{"n_layer": 8, "d_mlp": 192, "norm_place": "pre", "bias": "none", "parallel_block": false, "init_std_qkv": 0.0425, "init_std_o": 0.0, "init_std_down": 0.0, "beta2": 0.98, "schedule": "wsd", "doc_mask": true, "train_tokens": 157100000, "steps": 8703}
Each number is 128 + 32 x the weight over the matrix's rms, rounded and kept within 0 to 255. Layers, rows and columns count from 0.

# layer 2 attention query, 64x64, rms 0.342, rows 61-63, columns 0-63
[[142 133  92  62 136 104  73 110 136 155 143 154 134 161 118 168  95 172 169 156 132 129 103  57 120  88 156 185 123 107 192 161 150 117 118 120 168 126  75  65  92  74 123 159 190 104 115  62 103 163 172 148 118 145 148  59 152 119 112 188  87 159 152 123]
 [110 133 173 197 143 121 120 136 160  42 152  83 141 139 170 146 182 148  54 107 140  85 114 123 129 130 136  56 100 167 134 133 111 215  59 163 158  94 103 141  90 136 147 142  78  79 146 134  74 150 160 215 135  77 111 170 117 114 109 100 154 113 149 151]
 [177  63  68 101 160 130 177 150  62 165 100 186 116 120  67 127 143  30 102  97 159 111 131 121  77 113 107  86 124 117 134  79 147 116 133 118 101  76  83  78  88 158 113 114 104 152 216 160 156 170 119 181  72 139  92 108 111   0 147 116 124 160  44  90]]
# layer 2 attention key, 64x64, rms 0.345, rows 61-63, columns 0-63
[[ 94 134 108  97 175 100  86  89 150 150 168 142 104 167 222 158 130 175 172 133  46 142 124 187  85  51 115 122 153 130 131 151 152  68 140 120 132  98 139 107 115 151 130 161 147  71 119 102  90  83 176 105 119 108 121 132 154  93 164 167 144  94 149 124]
 [140 172 175 212 108 123 132 177 145 148 127 136  91 110 113  98 167 186  89  94 109  60 148 110 136 187  95 104  64 157 107  88 151 164  91 137 132 157 119 237 103 140 105 124 143  68 113 118  62 141 114 179 145 108 139  63 144 112 123 145  49 212  90 177]
 [132 140 123 120 172 122 143 121  37 167 148 179  64  88  33 178 113  47 119 149  64 115 165 169 132 127  98 168  50 153 189 141  13 183 164 145 104  89  32  24 170 137 126 130  97  81 172 160 111 186 120 184 132 135 148 100  81 135 145 100  99 117 142 135]]
# layer 2 attention value, 64x64, rms 0.501, rows 32-53, columns 0-63
[[158 177 105 223 131 181 136 170 103 192  87 139 174 101 120  93 154 106 151 235 152  51 123 170 147  99 135 223 136 116 177 180 124 114  78 119 170 105 133 129  98 145 157  99 170 110 147 122 127 124 154 122 190 135 150 144 209 105 122  60 138 111 141 180]
 [159 166 118 134 149 114 129 170 115 128 162 112  99 111 177  68  73 161 116 141  87 144 215 206 149 137 105 136 101 122 100 122 110 132 144 106 105 121  92 196 239 161 220 106 168 114 105 124 141 198 128  56 118 135  73 149 105 117 123 114 110 154 129 114]
 [122 114 169 187  86 175 149  86 138  99 148 222 144 149 149 187 104 154 163 112  73  84 120 123 138  23 142 181 146 116 146 150 127 163  55 129  75 199 132 134 132 134  58  60 133 133 123 167 100 124 144 178 133 120  69 119  68 153 144 205 115  60 132 101]
 [121  91  95  70 119 135 121  99 104 190 132 156 129 177 133 135 141 120 108 176 139 155 145 146 169 130 130 107 138 159   0 118 120 211 111 123 126 147 114  83 183 104 222  68 162 138  83 139 130 130 134 229 126 118 172 101 147 142  94 149 145 123 134 143]
 [204 150  96 107 165 131 110 185 211 112 105 115 193 124  98 124  80 126 108 159 170  68 117  19  91  97 123 205 147 112  66 126 128 128 152 119  84 112 125  83  83 133 142 193 159 118 159 122  87 197 130  95  59  79 162 144 122 104 128 127  87 191  99  68]
 [150 158 140 140 150  86 155  61 105 111 134 138 124  91  42  94 151 138 191 102 138 166  59 123  58 135 134 147 149 145  79  54 153 158  96 118 206 154 144 137  73 195 153  90 188  75 181 132 146 114 136 162 105 193 128 159 166  63 161 157 140 135 101  98]
 [136 159 149 151 167 156  64 129 138 149 111 139 208 143 114 107 182  99 102 138  79 197  10  56 131 134 144  96  73 109 216  98 134 173 151 149 127 127  67  75 190 160  76  54 119 130  73 142 129 116 152  84  99 141 131 127 103 125 140 143 131 187 174 147]
 [100 141  71  24  93 132 192  98 150 135 100 165  96 180  80  17 152 109  72 135 117  89 142 173 162 129 138 133  96 124 136 154 143 116 168 136 114 155 153 152 102 222  47 131 181 149 126 132 133  78 171  84 157  80 109  84  85 137 125  67  86 163 138  77]
 [123 171 109 118 138 125 133 197 160 181 171  79 166  67 139 108 175 126 237 117 101 166  56 137 143 195 150 202  74 114 162 161  92  85 150 122  60 157 112 188  57 108 165 103 167 185 114 174 109 124 120 189 123  83 148 157  81 154 103 158  98 122 123 179]
 [130  64 123 108  97 166 118  80 164 197 196 117 129  57  35 126 171 151 112  41  99 134 157 101 113 119 121 153 174 116 124 155 130 185 137 123 114  67 166 139  59 124  86 116 160 143  57 118 124 124 144 147  76 206  96 117 140 141 134 105  93 172 116 157]
 [ 97  81 143  85 182 113 121 106 181  77 135 143 165  82 146 141 126 124 101 126  79  91  91 187 112 125 153  90 104  94  71 201 123 159 156 148 158 122 126 138 145 156 178  70 100 111 157 149 106 115 149 144  80  95 100 170 158 151 168 113 112  94 111 101]
 [ 92 175  33 123 120 167 146 127 139 172 157 170 124   5 186 124 106 115 146 134 114 142  61 154 127 153 115 101 119 174 131  63 123 106 124 146 129 142 172 140 107 154 132 106  89 135 157 100 139  99 168 131  96 123 159 131 103 111 101 128 150  95 131 107]
 [149 131  62 127 177 118 168 180 138 104 153 101  78 165 169 144  87 106 121 175 144 158 105  66 185 163 131 124 186 137 186 182 203 191 127 125 123  86 129 169 196 160  59 139 100 125 140 171  34 111 157 201 167 189  89 143 132 120 115 160 178 144  99 125]
 [183 176  58 122 143 159 123 155 217 126 132 154 166 135 119  99  90 215 105  88  94 193 190 210 101 133 139 111 130 147 109 111 149 158  88 142  98 152 126  42  85 115 107 170  30  74 195 143 181  89 117 145 105 156 134  99 133 149 123  90  97  75 124 178]
 [132  75 149 155 121 127 127  88 153 180  92 164 193 100 170 101 115 123 189 167 118 176 173  95  70 165 101  83  75 144  99 140 181 123  95 119 104 101 108 185 186 125  98 127 156 160 134 136 113  76 149  96 151 121 196 132 119 109 127 154  79 163 102  57]
 [167 177 189  75 140 150 128 136  97 188  99 124 197  88 126 158  87 114  94 115 145 128 153 141 131 132 128 117 185 117 124  79 138 126 108 120  99 138 110 163 164 105  98 197 203 175 184 125 138  96 215 130 157 118 156 166  87 137 142 174 134  91 125 197]
 [156 151  99 145  42  52 160 166  75  86 202 197 149  99 141 163 103 135 132 129 123 119 123   0 121 158 153  48  91 103 143 169 122  99 109 133 136 162 127 100 101 140 145 120 124 127 130 111 163 161 165 118 125 212 164 101 145 101 138 101 107 122 120 186]
 [134 121  92 175  35 152 106  42 100 133 158 168 115 208 114 113 123 169 134 174  42 118 127 105 119 171 125 148 155 137 103 132 124 137 150 143  62  23 173 130  83  97 133 147 122 194 163 139 132 106  98 133 131  85 131 205 142  67 136  93 184 163 202 127]
 [128 121 110  90 188 187 106 142 104 137  78 202  51 117 157 144 159 159 120  93 123 107 109 137 218 138 110 132 128  80 109 133 142 144  95 110 121 136 114 142  64 164  92  76  79 178  92 125 157 110  79  40 169 151 178 120 135 111 114 188 131 152 102 144]
 [145  98  77 124 116 125 124 128 196 143 103 115 163  42 132  27  80 128 166  72 109 128 174 125 161  40 139 130  98 110 184 128  80 154 149 149 138 138 104 154 142 118 160 147 138 152 184  89 127 122  59 194 255 106 119 139 160  94 126 120 155 156 162  67]
 [172 105  80  81 108 142 171 127 158  60  60  75 120 109 203 116 149 109 161  89 143  64  70 164 106 152 120 137 125 135 148 147 155 197 116 132 154  65 157  80 185  85 131 134 131 187 124 118 193 148 148 168  95 116 189  86  98  97 133 202  97 175 135 185]
 [127  63  79 180 150  44 111  74 188 115  25  53  87  64  67 119  85 169 132 182  69  57 166 122 146 165 140 112 143 185 203 128  88  92  82 114 166 120 113 108 134  87 122 102 145 125  94 149 142 118 161  83  93  89 143 136 138 191 125 203 115 130  99 131]]
# layer 2 attention output (transposed), 64x64, rms 0.549, rows 32-52, columns 0-63
[[149 192 137 244 156 147 163 137  92 147  77 141 184  89  88  49 130 150 150 237 151  91 144 136 121  72 129 210 111  89 179 175  98 137 119 127 149  72 130 128  92 144 134 116 208 147 120 107 143 128 130 115 141 130 114  97 204 160 108 112 169  74 144 190]
 [111 141 106 122 149 186 116 157  82 150 128 103 139 102 166  74 112 141  94 145 103 126 193 172 167 187 131 146 105 155  97  89 120 108 137  37 100 193  90 181 177 168 216 114 174 116 114 164 136 129 147  75 134 142  99 200 111 114 122  71  96 172 120 173]
 [107 136 184 177  99 192 118 124 147  71 116 193 129 122 123 175 174 118 159 125  72  67  83 126 148  56 181 146 146 138 131 103  98 147  57  72  34 173 147 143 141 151  66  68  92 101 112 195  77  81 110 203 139 128 147 123 133 122 118 173 120  48 116 127]
 [140  55 100  62 136 124  77  78  81 115  85 152 157 141  89 172 160 148 140 149 131 173 122 118 144 153  92 111 151 136  56 123 143 244 121 134 117 126 106  97 129 131 236 106 165  93  92 145 138  53 112 198  78 115 153 110 119 148  46 140 167 134 126 176]
 [182 192 123 119 153  99 113 189 180 105  98 151 212 148 145 128  88  85 124 153 152  32 148  93  60 136 108 217 185  87 105  74 180 110 167 108  95 128 146  77  92 107 159 170 168  64 174  63  88 174 150 133  87  96 145 179 134 105 157 115  89 193  65 114]
 [168 121 144 128 118 101 135  84  99 143 101 165 104 100  55  87 139 126 152 156 156 162  70 152  78 178 105 112 142  99 106  98 140 144 116 143 208 174 153 192  60 143 131 103 197  78 213 140 107 127 103 155  62 243 109 112 150  76 246 120 128  78 119  58]
 [124 157 153 129 113 155  59 120 121 146 110 119 167 123 131 112 189 105 133 139 104 211   6  66 127 150 199 146  51 102 231  98 161 217 182 179 149 164 137  91 204 124  62  43 117 114  88  85  70 148 160  65 139  83 131 138 102 137 178 121 142 169 137 126]
 [ 87 107  56   0 110 147 181  80 169  83  87 135 147 197  88  58 175  91  68 147  96  63 130 141 195 130 125 143 123 154 157 197 137 105 203 148 111 185 137 141 105 225  30 162 168 127 134 154 147 107 140 101 114  77 111  78 109 129 103  34 123  99 159  84]
 [115 163 143  81 187 135 107 173 149 179 172 116 200  60 133  91 195 167 204 133  66 173  29  63 126 186 114 208 120 147 149 174  67  83 149 109  78 127  68 182  29 105 110 127 142 170 113 151 159 196 136 169 103 132 123 135 107 198 113 146 141 193 144 168]
 [150  80  89 107 127 165 129  71 170 168 205 164  91  87  38 136 146  98 120  33  63 103 176 130 116 130 118 143 163 115  94 148 159 188 108 109 124  56 207  89  99 144  68 102 151 123  56 112 121 172 186 150  98 162 106 157 173  94 136  99 131 142 103 144]
 [ 69  92 177 127 181 115 147  90 158 104 107 136 132 106 190 125 143 103  98 114  83 135 116 146 134  83 159 122  54 103  70 148  48 140 146 170 130 151 187 131 104 151 178 118 120 133 174 147 113 146 178 171  44  75 132 142  93 109 175 126 152 131  67 130]
 [110 174  86 110 114 149 105 155 137 168 127 171 138  54 107 135 133 132 138 127 194 119  78 121 136 130  72 103  75 127 131 143 106 131 116 182 128 114 130 149 139 128 103 150 102 143 166 120 162 113 120 136 103 151 143 119  78 108 105  86 160 117 127 125]
 [187 132  77 171 230 149 207 172 127 100 134  89  77 174 184  96  58 126  82 180 151 164  90  80 216 183 146 135 182 150 162 156 135 186 123  96 120 114 168 140 198 117  68 174 114 144 127 144  67 132 113 227 139 205 141 115  73  94 105 168 196 138  67 117]
 [155 149  66 128 115 165 131 188 197 113 166 185 152 120 114 146  59 211  90 122 113 171 161 186 144 127 144 129  43 129 147 144 209 115  82 194 106 124  97  39  65 121 130  92  92  75 197 153 156  77 125 138 112 129 123 124  83 161 162 118  83  97 119 140]
 [ 89 110 129 140 101 148 175 134 183 146 104 159 185 114 171 114 178  97 187 148 106 180 148  71  67 200  76 110  83  78 119 161 167 114 105 103 100 113 122 145 183 168 126 149 161 147  97 170 145  37 143 106 161 136 187 135 137  85 165 131 164 168  79  68]
 [159 202 166  75 134 128 166 183 126 121 159 115 187  93  98 178 135 113 132 129 147 147 155  87 116 114 109  71 144 132 127 118 163 158 107 116  99  63  78 151 170 186  90 170 200 127 189 146  89 115 177 152 178 121 110 132 109 158 208 174 127  81 124 173]
 [202 108  98 177  77  73 133 101  50 118 170 178 103 128 151 160 148 167 119 134 104 160 108   3 116  85 124 117  57 141 127 119 114  55 133 111 107 191 128 107 116 114 131 173 151  97 161  96 129 154 172 104 149 198 167 115 131 103 122  94 118 127 129 170]
 [144 114 122 173   0 172 122  75 134 121 104 200 130 166 110 108  72 214  97 165 120 105  98 106 126 129 117 104 148 130  85 146 160 173 130 197  49  24 168 184  68 124 116 156 117 214 129 125  83 143  84 128 139  79 109 205 139  99 135 106 213 169 237 110]
 [166 117  93  86 167 183 146 131  99 134 126 191  45 113 160 182 101  53 129 142 124  70  84 157 182 137 107 151 101  91 108 170 126 146 122 105 160 122  68 124  82 165 105  78  86 129  69 104 124  59 112  25 133 116  92 112 156 142 127 198 158 155 108 144]
 [148  89  89 133 108 132 155 145 202 164 156 148 144  70 113  14 130  69 189  93  76 127 230 143 162  89 140 200  81 142 152 112  52 155 183 163 119 150  91 139 129 118 173 155 120  96 191  95 132 101  26 180 216  95 121 168 148 112 145 132 161 148 197  57]
 [158 104  96  50  66 129 164 115 173 104  70  99 114  86 192  90 162 144 138 103 146  50 110 151  99 130  82 164  86 107 178 142 129 178 121  93 162  94  83  65 161  68 137 174 118 184 144 124  99 117 194 163  74 186 140  78 104  73 141 205  97 163 206 194]]